Weights of a small transformer language model.
Architecture: LayerNorm before each block, learned positions, biases, tied embeddings.
Training: a variant of Adam for these matrices, 627M tokens, 9562 steps.
Each number is 128 + 24 x the weight over its row's rms, rounded and kept within 0 to 255. Layers, rows and columns count from 0. The size above them is the row's rms in percent of the matrix's.

# layer 5 MLP down, 384x1536, rms 0.0232, rows 160-208, columns 64-127
size [ 99  94 101 100 107  79 100 102 111 104  98  99  96 100 107 117 109  99 112 108  99  94  87  98  98  97 110  90 100  93 104 101  98  96 111  97 106  99  98 100  98 113 104 101 105 105 102  98  94]
[[127 137 137 111 163 120 138 150  87  98 131 101 119  82 133  82 127 121 111 150 110 136 111 148 107 109  49 158 158 128  94 115 135  97 112 138 146 113 141 161  83 133 135 123 126 137 113 165 117 135 111 116 146 124 115 128 138 109 145 147 119  92 127 112]
 [163 126 122 130 150 142  95 128 158 132  84 137  81 106 136 139  96 118 123 103 141 120 161 100 128 145 118 164  69 128 102 109 116 139 137 112  90 140 132 140 159  89 117 127 121 120 143 137 105 115 135 149 111 137 121 125 111  69 107 131 152 127 166 122]
 [122 119 121 161 134 145 137  96 173 143 161 123 107 144 141 155 129 135 139 126 143 147 118 118 108 135 159 127 108 110 140 135 149 153 125 132 120 112 112 122 151 160 151  99 148 139  90 105 142 141 129 123 110 148 119 159 120  79 181 112 147 140 135 116]
 [148 121 168 113 192 111 124 120 107 111 103 103 103 101 176 150  98 164 109 120 168 142 152 150  99 112 160  88 116 121 154 105 147 131 147 102 111 141 120 101 167 179  86 108 135 147 142 115 124 109  89 117 134 124 107 134 121 127  95 132 146 141 115 124]
 [145 151 128 110  88  99 130 162 106 136 165 133 147 169 165 115 123 131 131 145 119 108  49 166 136 129  99 115  97 112 111 118 110  95  87 138  77  79 152 124 118 140 110 108 128 109 130 131 132 141 132 125 180 119 118 129 134 139 137 149 121 159  78 108]
 [159 132 138 137 121 116 101 139 111 114 137 126 103 105 116 161 109  84 135 110 159 112 143 106 143 138 156 103 120  85 124 166 123 115 131 142  99 119 117 136 158 146 106  90 126 156 149 126 145 143 114 166 115 115 112 146  78 143 119 118 122 118 138  92]
 [123  94 125 137 110 119 102 105 176 154 128 139 147 116 154  94 108 148 112 120 130 146 115 114 137 131 142 127 149 142  93 125 135 136 113 121 135 121 128 123 139 158  81 150 143 122 143 111 141 147 124 113 116 126 142 107  99 147 159 123 100 153 113 123]
 [ 75 112 145 127 178 124 122 157 112 111  92 112 142 144 115 162 142 125  94 122 143 132 118 122 120 116  71 162  89 120 150 145 128 191 168 145 146 147 109 140 111 121 157 156 141 140  93 100 100 168 120 166 129 124 154 126 154 131  86 128 119  79 123 105]
 [150 110 118 155 124  89 133 158  64 125 149 107 154 149 107 106 104  98 191 115 151 160 106 114 134 122 105 130 132  91 133 126 127 152 122 130  99 120 131 127 153 137 115 143 160 103 136 123 138 137  92 104 132 105 124 101  72  76 126 128 140 127 128 115]
 [135 127 151 176 162 100 134 136 168 158 172 148 136 125 140 104 128 112 172 100 113 142  97 120 123 131 195 137 153 142 132 112 130 101 129 110 112 129 149 139  91 104 171 165  94 140 141 142 135 135 103 147 149 110 140 135 105 166  96 126 127 106 112 111]
 [ 95 111 123 152 107 145 119 119 129 158 115 117 135 132 120  94 109 165 149  96 161 128 139 173  97 132  98 167 100  99 155  97 135 109  92 122 142 113 132 199 148 128  85  91 136 148 138 103 129 195 120 108 140 134 133 105 101  91 129 128  95 106 148  74]
 [153 153 170 158 205 123 137 134 143 171 131 119 126 132 103 114 105 112 117 110 121 110 101  83 144 136 121 155 137 134 127  93 112 153 112 116 175 136 135 133 138 127 114 143 160 138 137 179 106 160 111 119 167  95 126 137 118 119 100 113 138 133 124 154]
 [132 130 150 113 140 134  87 112 105 123 156 151 132 117 149 131 122 146 157 116 129 111 149 130 109 141 120 113 177 130 140 155 153  62 120 105 115 141  81 138 106 168 104 115  96 119 164 105 155 125  82 148 120 157 141 102  89 127  89 185  50 130 152 146]
 [144 150 127 126 133 123 155 103 152 135 112 136 155 125  90  99 120 120 163 137 132 139 132 161 143 132 133  97 136  92 133 138 105  78  99 127 106 136 163 170 126 150 113 139 156 140 159 127 119 121 144  90  75 125 142 102 141 108 127 112 143 146 159 150]
 [144 129 107 139 133 127 123 133 106 120 123 101 145 110 149 112 142 125 119 113 141 121 127  82 106  65 129  83 116  81  72 176 130 102 155 113 133 121 153 133 100 151 105 118 105 124 125 115 134 184 127 160 152  98 121 109 114 123 106  79 118 145 113 110]
 [ 91 136 112 125 123 116 113 173 134 119 120 101 115 123 128  81 148  98 140 133 163 118 107 101 122 148  96 161  85 153 104 107 121 122 103 101 181  89 119 151 120 123 120 127 104 115 134 127 115  83 122 120 155 127 109 164 127 130 147 147 125  79 105 152]
 [130 141 139 154 128 131 145  65 130 121 147 154 152 109 127 114 122 126 123 141 135 143  90 121 117 174 139 134 139 165 126 111 143 141 142 136  69 147 152 122 117 113 123 113 116 127 127 135 154 167 124 169 107 139 119 155 160 124 120 172 146 110 153 134]
 [127 110 122 133 111 108 123 140 141 152 145 126  72 114 136 123 146 132 133 113 138 121 114 162 109 110 120 115 124  92 128 115 126 172 106 150 108  96 135 129 126 123 124 110 160 161 119  87 147 122 125 146 119 138 110 131 124 139 104 113 142 117  96  97]
 [106 121  83 160 107 144 120 153 107 121 122 156 138  97 170 178 137 143  91 115 122 165 159 153 130 115  98 130 132  90 126 118 119 135 100  95  78 132 157 116 162  99 133 138 114 135 106 139  96  88 129  81  93 126 140 142  85  93  76  96 172 149 163 149]
 [162 136 140 147 154 139 113 115 151 152 127  77 156 136 146 135 110 139  98 106 167 149 117 132 135 127 133 145 112 133 152  96 120 132 120  99 148 116 121 117 175  74 146 101 129 131 144 153  90 133 153 111 123  90 128 169 104 134 146  90 157 117 110 136]
 [126 142 114 149 123 129 152 132 145 110 147 151 138 115 109 113 137 152 150 152 149 150  99 131 140 119 111 121  75 152 158 126 157 125 103 159 150 112 133 153 102 104 141 132 125 148 104 123 105 120 129 123 115 135 115 118 131 139 158 152  97 128 128 142]
 [117 118 125 108 112 143 134 151 126 122  91 124 142 130 139  79 100 124  90 122 118 121 151 152 122 135 134 137 104 155  91 119 105 158 117 136 139 116 139 129 118 142 154 157 103  99 149 119 119 150 139 152 117 123 133  91 155  91 122 113 128 111 135 111]
 [132 137 122  75 129 133  76 145 114 154  97 122 103  69 114 146 127 139 169 147 107  79 133  72 155 118  75  88 118 124 153 137 138 138 117 138 150 114 141 125 141  85  99 134 109 127 112 126 128 163  97 109 138 167 136 150 148  67 148 149 131  93 142 143]
 [ 77 123  91 152 109 168 133  96 112 145 173 163 114 134 108  76 100 123 140 114 128 156 101 132 152 118 126 107 107 180 142 145 124 104  99 142 175 110 119 137 122 165 137 158  98 108 155 141 121 135 171 125 109 131 166 132 139 121  80  82 117 134 129 103]
 [128  99 124 130 153 142 118 184 115 120 114 143 174 108 127 118 159 127 146 112  91 123  81  88 157 127 149 108 136 117 114 144 112 114 101  90 128 122 120 141 136 132 144 131  90 150 104 151 111 146 100 116  87 146 138 127  86 173 133 144 130 113 107 146]
 [140 144 117 118 113 130 150 141 150 137 131 105 135 131 115 125 131 168 175 150 168  97 121 116  98 139 129  85 131 137 130 116 139 187 125 159  94 158 111 122 129 123 139 136 154 128 132 145 147 168 122 147 172 153 120 166 145 119 149 177 164 148  86 137]
 [179  82 117 166 118 136 125  78 151 153 165  95 131 138 111 105 106 117 133 103 138 142 109 148 119 113 119 132 153 165 134 159 134  85 158 105 106 121 128 136  97 125 138 118 109 145 127 135 167 115 127 153 116 113 110 116  99 145 124 124 128 120 122  93]
 [128 110 126 137 159 147 126 128 111 133 130 145 142 156 157 151 155 134  86 130 176 161  90 140 130 102 168 188 154 152 110 117 144 109 165 131 143 107 122 104 183 116 151 108 108 128 176 120 109 167 163 102 151 156 123 127 141 132  78 146 175  88 123 128]
 [123 123 137 130 151 130 134  92 123 115 124 159 144 125 181 164 139 143  98 151  91 113 128 167 136  97 102 140 135 117  99  83 133 144 160 135 115 117 121 167 144 170 120 135 151 153  85 105 117 104 118  79 174 168 123 112 134 157 159 142 116 127 160 111]
 [156 141 175 101 128 132 149  88 125 162 154 108 152 117 113 122 166 109  86 137 159 103 127 140 126  99 147 143 168 122 180 125 134 142 149 137 138 169 116 108 106 153 115 148 148 152 121 122 141 113 150  98 125 133 118 134 148  96 168 117 126 106 121 149]
 [ 77 125  91 101 128 157 120 115  85  91 119 146 116 108  95 183 109 160 129 120 155 136 140 104 123 117 110  90 177  78 147 139 158 129 114 124 145 127 157 123 152 115 131  89 138 122 114 137 105  70 138  95  91 141 122 137  98 148 126 125  99 136 113 147]
 [ 94 128 123 123 128 127 109 125 146 105 156 113 163 111 148 105 116 128 129 134 143 155  97 125 109 102 113 153 111 132 129 162 146 139 144 146 171 135 119 139 124 146 108 107 159 133 186  82 146 195 116 112 107 142 148 119 132 129 118 105  90 123 133 116]
 [125  99 143 103 142  99 143 166 163 139 163 195 105 131 129 123 119 147 148 123 145 138 136 153 173 141 117 137 183 130 109 148 125 137 137 139 130 134  83 161 155 175 144  88  96 119 120 151 149 143  89 172 115 145 129 118 113 136 135 115 114 121 110 125]
 [103 111 172 131 148 141 121 126 155  79 131  97 106 135 102 107 150 114 131 145 139 125  91 114 114 124 187 167 139 119 126 118 124 124 130 132 133 122 124 133 137 145 157 144 181 134 134 123 133 166 105  95  98 136 146 107 129  95 121 121 125  79 106 141]
 [158 132 175 117 113 142 111 126  82 164 157 126 129 189 145 125  96 117 142 125  91 156 117 130 141 140 152 123 154  95 105 143 131 120  88 135 165 140 141 125  90 163 114 134 160 113  93 104 127 110 109  74 110 146 116 141 133 173 174 127 116 150 148 120]
 [113 166 113 138 104 110 161 104 104 144 157 141 131 134 133 139 112 123 105 141  88 106 117 171  95 109 121  92 152 156 150 149 152  78 117 125 104 140 115 144  93 129 115 121 150 143 162 152 140 118 141 167 117 102 109 156 143  99  97 128 140 142 122 142]
 [168 143 144 136 168 131 146 142  81 152 140 140 116 125 148 109 141 120  98 140 141 156 143 133 132  95 154 110 127  63 124 149 141 143 148 143 107 136 138 115 121 116 121 156 112 118 161 107 130 102 139 105 127 131 118 124 129 109 107 153 137 163 144 121]
 [146 142  99 153 133 156 113 112 135 125  86 125 117 114 114 100 144 151  91 145 121 122 134 174 105 123 119 127 110 126 121 122 129  83 151 160 118  92  95 155 150  93 168 120 123 116 148 108 123 146 117 132 154 117 134 119 201 131 112  83 147 128 101 161]
 [112 119 110  76  99 128 124 140 108  97  96 161 144 143 132 148 137 115  97 121 122 120 104 126 122 135  75 139 118 116 107 142 127 102 142 146 135  98 131 167 104 168 133  78 114 120  94 112 154 117 140 119 114 106 129  92 132 110 142 150 114 126  95 133]
 [113 122 127 157  91 120 133 109 161 122 139 129 148 130 135 113 178 128 131 119 119 152 125 108 157 119 178 162 120 158 125 133 151  83 129 160 100 131 118 144 107 139 155 142 132 117 108 112 143 170 147 153 117  98 141 112 149 148 151 122 116  96 159 107]
 [169 155 136  95 144 146 140 107 127 112 160 126 139 121 130 135 141 135 100 125 145 111 143 151 131 117 108 141 108 108 124 159 141 194 146 153 104 145 151 110 129 156 129 126 122 100  87 167  79 133  99 103 140  64 137 120 150 139 145 104 168 144 139 137]
 [124 113 149 155 129  99 132 115 145 119 143  94 141 119 140 111 131 137 170 115 144 131 116 116  96 121 214 126 152 109 142 109 132  58 142 126 119 102 100 120 105 126 105 124 128  86 161 115 115 172  87 104 132 117 138 107 112 128  82 146 104 137 140 124]
 [143 136 159 159 198 133 135  84 126 129 132 132 112 141 126 105 108 139 120 133 124 149  98 180 104 135 132 151 111 135 133 118 132 184 144 154 131 146 111 124 115 137 143 136 121 128 127 174 139 147 170 126 108 142 143 144 126 143 121 113 174 120 159 125]
 [125  99 188 139 158 109 152 148  73 107 129  86  97  99 137 120 176 119 122 114 123 128  79 111 128  90 137 150 133 147 122 104 102 163 139 109 140 122 107 136 123 122 154 138  81 142  86 120 125  62 100 103 142 118 141 121  82 113 116  86 151 107 100 126]
 [110 151 135 113 119 148 108 154 107 139  88 114 127 115 113 126 114 135 136 139  96 129 118  80 105 107 140 153 121  99  95 136 136 151  84 114 159  96 116 145 137 105 141 116  98 105 102 182 140 179  81 129 122 146  94 122 156 143 124 113 142 138 145 131]
 [116 149 124  96 132 140 118 121 101 138 101 114 126  96 123 122 145 130 139 138  99 121 116 130 115 130  95 184 104 147 177 149 118 129 117 160 165 128 131 103 157  98  99 145 140 134 126  80  90 161 147 106 115 138 131 179 153 108 126  85 160 124 162 127]
 [116 147 134 168 102 129 139 149 114 163 129 155 115 127 141 121 137 137 119 154 118 149 124 127 132 160 138 108 164 166 154 132 155 163 120 162 105 131 126 147 121 156 136  54 118 132 150 127 127 133 106 138  67 136 127 104 107 125 140 132  57 163 139 133]
 [151 143 160 128 157 147 102 116  76 116 107  96 140 139 103  87 151 112 127 139 127 123 138 114 132 124 150 138 145 111  98 153 136 162 149 104 162 153 157 119 101 140  91 121 154  82 138 122 123  97 132 151 138  97 147 110 147 161 101 114 119 117 152 170]
 [145 105 140 115 155 154  67 146 106 144 130 152 140 152 135 144  98 135 149 114  88 135 149 142 122 158  67 139 136 111 105 129 151  97 136 129 113 145 111 130 140 124 113 125 147 138 123 122  96  83 116 145  95 132 138 106 121  94 154 120  85 136 198 126]]